From a checkpoint of a small transformer trained on Wikipedia: 9 layers.
Each number is 128 + 24 x the weight over its row's rms, rounded and kept within 0 to 255. Layers, rows and columns count from 0. Numbers have three digits each. The size before them is the row's rms in percent of the matrix's.

# layer 6 MLP up, 1024x256, rms 0.092, rows 35-84, columns 128-191
099:120069145114158099091148103124169137114132137131137099054160122114111127146098129166131119163132153152090098152102163103124130160126124141157085140119142146083137175120130130098139148150132132
096:137115137131107164137145112131137149118152137132081124120162127137083133154131100101138096086194098123110079134117079108133137121136142141108142184122130135108136146077150119141128153154079100
103:087110116096108123136109098089184077098151127176104109091122128093162124174147121121085103124165094135095155125155123125118107137117152126146115104146114126138113137116146153106113150153110169
094:088117094079132134100111093102162083125137136136102123126141128173122099163114137119103108138107118103183121110137123103120125138087150070158151125129108109135107148165165097095138101134155145
100:160147140108118085095103102092125111044106158140110159134114118099113148107104107128140119128162139141132135099153145120133111143137125133160137125127088139147130120123104077092128131140158142
095:112135153112118116089125120139108102109134116102128125153153108103142135151143082069115103123140090132124087107085075102128123127143137112139166122112131120135145118130152097103157160101168116
097:138126119112131130146130111099148127109121149155118121081141171147096096148079111137121079146134122157107105105117126089112159086102150154109172108113063140137101139110142162129131132146132130
103:138104098125127098106120117115113154096118170152125135102138133118113102124112162076104157136136124158157111081093122143088136128112146136141147157112064133093136118132107096103144114129090121
109:089118082119113157138104132126156134112097150148126147164143149152142137140076153125094143135128071151156123184136081139117172080108124099143158133192140139110133140120136143149110144140103092
107:169134114129118109147145128086114102106108135139113141123137171189123118158107146130125113136158115100149110134098171090132145098163137121141121130156124087141078145123085117093126114121084174
101:122127129113108112136132129102170122126124103187131118106136114167108115183120119129059102123133134133147101122124086121110143131167157151164136170139069168133115180137100121173070119157155121
101:132125135171113102093138099118138111125106131086106142141100148121066116125119137120142127100157114138163148161150134099090165087106170139132171126160127090129115115116122095101113120136146122
095:081114111159138101157102140138122152144079161118143097117130133107082134103135093096173119168136157159117138119088094111138147146123133116133132157154133144127132096151106156130099132140134102
100:096085152155110086147156143142104089160129148116128090165122083109088108155101131132123141179136144156133129110134129071125156125126094167157141154147110122081131159090124147121138169138101151
094:104127133089163135112099072120117110152115121133111113137086171151058136171112162145152084111140129121128092118095126095101160134122111111144147111139093143133131149119136102142113175156138165
101:145119124159125058125130091099143099112145140107133125134131138104086156126105123153092111128162132106135155126112113091144138100103169093126100131134122132137144139090086160131120127119124161
102:093165119128129118119139115118163150107146120113124128140111139121158151107107107124097138153131119130144132118109137092150166129069151109109144154130106165147128160162151092101159175118094138
101:176166191094140129123147146137118148137129136156139129114122206091111139124125098109097082122162133149126086085092119138168132144148136174125149150137098133142121108134141083124175131171114110
100:174073107109141101132139129136138115094133112130112125118127139152104117144120085161096094112154111139168153177127104117119111158150116110133135111110122125138122116163175128128149130134122138
101:120110113126152161123119110141126144108108119127100097139131109136076118124112163141106134110111144113118144115088095154115123191140102188158131154121135105111108131113089110121158149139124153
103:161153125142139141123097114117129119117088109147141113106134167123148141124122145098144144136136084147146104084118100112097134105154114125099112149127082137115141168130115121120156157158136119
100:184088095138140171091109122115158160099088156117153143143167110129115153114090142145102146157131149132152139081127071139125140163123133118148161101110126132106105154141107098103117127161135104
109:145122101109143133106120140097115106101146174146159085098145117131113122151105099083147171099120134115124112114089116141107138135123159148101156135125116152108094154152096111135156122135119131
101:098111106115154103103121064104182104112148156144130095122104127152112091118116096097120161196137112120150131141105115108101111128145121130151136158122133162107148137137131100129117128128133162
098:087103112132153125122106093104129135116110135138122062149150119092108169143083109131142183146120107156110128157167109141091138142109107140166109076139133092131124149157147186126164123130094143
105:132118143114151119101153116126081068114117155104128134088158126135142141176136124074120135160117103167119125162118179092117101121065145096120146133148114109113104105149144140127168098146107160
099:101184134083085112077142117157105115123068122150123111152135130151152135129108139122120133113116092155103119131132150133146157104096132143171127121136117149080123110139118120147165118134132132
100:114102138137149100113152145085141080108103140136120098168132130135189129157078136153092135108157127106133120163106160138141167101111136130126099135134112118118116146157121139140168110176135146
094:119172158146172139140123136110151125127108123157150141141127131097132153162094150135132088111069057137125135116149118107124140094148094140108169155198097083111136154122136151109143122107153153
099:123173096110122140131152107109116152098104121147098129140128158132154136095127124142133174142115091066123106144133114113111120120144099119128138081146112146091098103159106121137158141115119118
099:133141114156101178108145102105109141093112128128113115114128148139130129107143137139138117169150086135140120193109096096113157133168143125154150096089132096121117148123117138116161139176132144
101:134114099106142135128111170153122115119095109126114161085103158108156122168134129115106136193117092147120078140124133150093141126071152142108130151144145119121118140111118087086127158122102156
096:147155136153141146124095124133147137131119091161095152128122148125071124139133105122119141148146089122120117112182140118108113115131105156144145136127143120079124122179153157099116174114127149
098:160092113141162133135112118121140117099117128136134101095141098134153115147149126107110080137091130184156114075101105122144110120134152074118108147186146133103149143157115158101130102131113139
103:153122122104133093143134163105180137158142101198140139114142101122116113176116112086111074121130130126130130158107151144095162131118108067198114154160089169124085145178093163120130100113125131
102:142090120104123132118151107119125127127128144104106115143133131111079128176097083145107086113125104122153149155134080082117108111126172135139122141162082104128148121146130141119133146121179137
095:121100124148150141126120155143149112139118153119092129123167119153124127112126144128153069126141078127130077145137162126111120140153125189162127135156099161128136150118150096098124111159091157
100:132151096074143108129115122112141135144135133140134126124093156090094131158124102125112082109156146114165125110130084101134161159197093139139211110110108104152129152141103086141112185121139164
103:129134141127112135175105093107156090089193157134134169123139173142109143148139139082112130102111148111134102145115126121143155110120120132148108110152116102153144146137132103130102169152176090
104:107110144101147135151103096138153106085118118116104089144133168148119124126127128077162136154143118174145145125100121114115169100086160133096116135133126106061102157149111139115163146132128109
099:098137175143189122055104120146124127109090154141134152139137125151118168157111078115110133119118097083104103141105151139112134108116086133083120144130101102169103106131082094143115133174080141
100:124144099114130087127079134132171133107109130129125175118141208123125129128113113123055132068154082149120138156065070151088147093130125133104137137150090146127090103103119101128122150191140107
101:137143114105128129133109122157106075122134142158116119105156125132116149152104153147082056133123129145110109124097112102124107124150111100136133127105130149113105141138150119121167117107102155
098:098130118135134090112115091104150150151122151099097118151103157116081130126134145127141082154169121151124114171102083128119139129157139124160149179139125175108079102115131084105110114133126082
107:131104080094126082121147110092174119143138116154125126144130126060076142116074080094100114165191136129144120106130131096118156121162184131145129093133101129111128168174099101085111154137103166
103:148125147093130129128134155147160097082132145119094107122159137134170136114125135092116113142102108102150134099102149122096136115099149107107155125087119155126164151138127130098130129148095098
100:139141146155158091107143138125157139092131141116093131086124092106085138117095076132160104147147128119078194143126126157122124145154125124130114148125122185158118194129093115105099128139129159
103:155144137164125115125111106124145137162125099147158071122112117138095138134113206116115071091089093134102086131120172097144152110121112122122122111146079111116082143128121114123181161087145134
093:113137144119129170137103105139101136132169128141083074139101145098109141115150119160097096154165093132143083128164117117135117138096132081135141122114132149127106134149123110065134123182151159
095:115122117135156136135146151117133140127115127150112141141134121142161175155145135152127164149119109116122149132133102077151135124099103127115156127134109138120134116153150117112106176138117117
# layer 6 MLP down (transposed), 1024x256, rms 0.097, rows 35-84, columns 128-191
100:105135124141148156143116130116132160136159136146116149096097157104120156120118149105150108118123116122116125131174127089051107099077134140132159133136117159143138120133139162121091108141119116
090:077137124136135140175149128110106141126114152115141123105144117150106124146147172083117070150098115111123120131173150149141112135148141181162082106133146130120110151127122165095137139106128125
107:125150166152108142107075092156135153113152141119142148117132147126135142100102133138115156114134102130107113108119164148102103070112108113161112155137124112079142121115117119109134119109159144
094:150113104096145086108116137160105129098105144115160145139132104120134180097130143148135112155125107130049115159104110132130091110129136149133106146132142136120142146119130161100100143151130138
110:098090142167175138145128136130169146164121141133099118073143131133120108187109095067106139128084112130112159126136125118166145106115132153148144149102091134121148101085104111147115148130125157
094:151181110135139145130118087147143130150083076152128126115110138116107102172077144147128128085136128169130110155131096137170147139090084124115102127158137146170136141125180157101153130160127157
095:132129178133133124116106101110151115149139141101129081144070096090148148094147117120140118139131127169048122115147093157116139114092113109146119132148142133130123129145150112165124147095131090
111:149135156083131078136162110137157068097161102100146144137130146138134123141150120111155122103148153113127174169122098104157156119142132091099154136099092128134123136128116128157135160179105115
109:117120106117144118166124122148132119161163140140102152148118111129110128093151136107161147123101133113131081119123143152176106154127172096151180100125107185068129117129079142118148136140138177
108:103116142132111138127165100135133139128151144159107108145083175102126099087152176143134092145105102091111165144117145123108124116079107143131161132107117142150126110125140104136101193142159112
097:099097135113136137073149077145163135134171139112123114096147136175155139113154158161141125144121099146127097120110122138112125096140126143122104113128130111109087125120180142111154143133107172
104:139146104149126136164081131119130121127121129145121151118108132120115114126158141131083102175122135130127115101103118100120129106105133130118107126101154077110080127150122131150092150136120117
089:142126174099189157054115134136115122108098122142137130100177090112162142158159152167100137063089136080145124134184081120163156113129140170130119120121166135119119088110151114161147140100119143
100:127112138119146144148146110126122098128122136173143118087079113122144140103114135123156124129127160134171119144157140104124149088163131131108151152134088113165127134116143156138147118082123123
090:128131102124143143126117175149154145114115138101167140102092122123130118122129120125086161166126089135141114077126122136141152129111138145094113134161164117133144122137116167137140115136117088
102:126186141100151166092117098129113166160110135151132107141148109102142123117169168136129146137117148154124141141158149144128117110137144166165130123081124110129122105137085098113093148105139109
106:109102116157115104112139140139150148115094116126125113144097140123150114083105150130101111100128105114135124141089122148144107130175119110128120141133136101141138135161112112102089088135123092
094:127122158127134108158146105125120136179121116165119092139094130090125209108142106126164137132142153111157171118107137116134159147105150099157149139162104106135109145135132130098116118113132150
100:169142120122135160143163122140147160140172152146102146138122141098127153132147123108131122108105124154114082154142114106175123117119148078136113176139117108138110123117122179126193120152076116
103:153160114141109136130111117148136144112098134170138116120148129125188085154108125110147151143153161082108137115163136126107137132104096116075158104123124105123126127089161093127158125102150131
102:143167142093122124097087117110144115144120129080137148147117154156106150135124087137106116137151116120137166100139108186118086144107125130108073128099103150146158115096116104113120162128103112
100:148119128111130102120132110167179097160118129127104119103154158157120135141125136147160162079169121091121088156143146141113076074102135158125100170154086100129120144175154154150116090099130131
109:100142133126145144083110131143101151139137096126139148131128158101105107102089127150117175143139119150113165124167118114089176110101122131091080166139134152137155127125163147142114084129119112
104:137123132105155148107177149153121163070143111111119104117133111160135111173101167102126102094122155132131184093159153099136152120146081094103116128099145139132143165122112150174159168179121107
096:153103131079157168111138139128162121148114175106129094193128130115110107126119154161127077159155107103135149109112158127128123123140132142079076113125179125146132132122112111139125113147132122
103:095110144132105106142172137101075116148123111160111118137126114120110147093116118149157117128160162106128143121124153116082133156147137114126114161138151105156146135104144124115091136125122133
104:136130137185112123121156187141113104148171161091123128109125095115107121144096141103142164132102141131152152120140129126148168113129147140115158116157123129184123130142141103109115102137133113
107:141086145120151161173181105134138087124129114127173131162087101132113105180085080101170133149130135124149120083133096162121115136137141118150132109128147102100111142129106115188102123139116106
087:132083155109108132142135124147111143159142140182108117154136123116120133091169119133122131139137166123130115131088121154121118110156122101167076115025116148105108107157128118120109139148114137
105:125109142167142139126132104128133134089113103136163174100096105103116115124118102189148106132122157156091102099120140188080163137152136145138131133124107113152145146131130126135101101151133108
098:132113164124168127120114115103151101141091140161152155136119080095100117139106115116155074137117146164114136136126152120110097128108121168148110108123124119137099088103137116186101119090142157
102:122100101124130110134142136121092139162140156108145098150116146107055127154125136166144130093117143134125184113107141165143128169142146131140103159120125135143124116177125133152123129097085110
096:124100129089093099162146165133138127130115147124138134136104119105140106119108115141105084152126151126149078152109141116089123146157123115153122155066147117153148136134145124125098101129140132
097:125139130093115141115111108153126143183147167104089164120189147121111141098107123148153168126129115091123128106146148173136154146109139132143151095113105126156101103089144169144129127084125156
105:100112136112100110123118150108142113143193128133119153131147154129114092128124139111116154136126131100159127112150129113150100108116118128105118099114122124121125155127134134116160129112114122
108:139074141136093114090129107141086121124146158141149142136147188118125127146123110142151193103132131126124093140082114115163142117139159116152153099100129101123100144153093128137162135094137155
092:150116126091121163117094101200137112126162132121161070127125136089135121181135112155131156143119191158147142131138128148116122148081090123107114093096107111119117141133122132159068157136116154
102:121161130168131099143121107167115106151156110138146100077152099111149113135133098094143163134117134129130094120113106147116141132151136086188129165139131080144082101118132128142081137090089086
103:112102133062130131143141110121117137153140146140111180122125106089170134096112126110115145130167111138169100117168144125080156162118121123153137161110096116177148163086143131168102111133159140
105:099138140130104123170069122122175108189114152103161139128153121117128122127147115121103157177117152094117120112180092089136140127134102167119127136111104148166151114123136083099123111149172144
103:122090130126128150142143143160128140139145145105116135159135116133148180106115139119073097140176187141131164129122150124146159108138130095102200098108103135110110164126146102148118129086149132
106:135132181135141118082115120115150103141146144089120124159145143155142142114137154106140078140151107131086120121182104135134109148137141112103121110122088173111128112148154057111101156117113128
099:147144118157107098133156140128140117105117086110122128108159162106108150101138150084104146112135121094131138119180130124133101148080148111085123143162145175108118125094132115134107151080134102
100:122113106137119110164145160137168124143132155133141149112102116138120120134115127122150148135137183135102119114156150122138119169141091126134131081127156146098127156132115139100143134136136127
112:108132111138140142126125102143114093131095118132160129181121146139140149160128102144136122138147129149084087136109156148152128098153178126158127111111133150155122127162123179136131149135100136
106:141110090183131100147157192150094173123121073101128138132106120162079103141117107089178164124103112115139098100089101148141109149086110138159147136155110167120088132150140073119103141120112109
098:115132102124134148157130144104123100132131160134143128127113097117124144146105119089099145125115109183154102119121102076119149178079129121132109138139102116104101097127166133166146164144105105
100:125158123140123123139144137098129156106129138095138157144098125129122124132083123129133130133106126104118150106105110146100157088153122083152101189161138146101141139179114128155143098145146105
091:142136111119125124125119106189137151155118140080111131083102123149136127111110143101141135109133123095128151135133132133155106137123153122123127101109155140136115189089156146167083160182116141
100:114076103129129136121104079105146158113106146148136131119106114144187145135119151141128167130149130155147132093091125118125155127120125103130115182085109110126135137095121156120163136163179135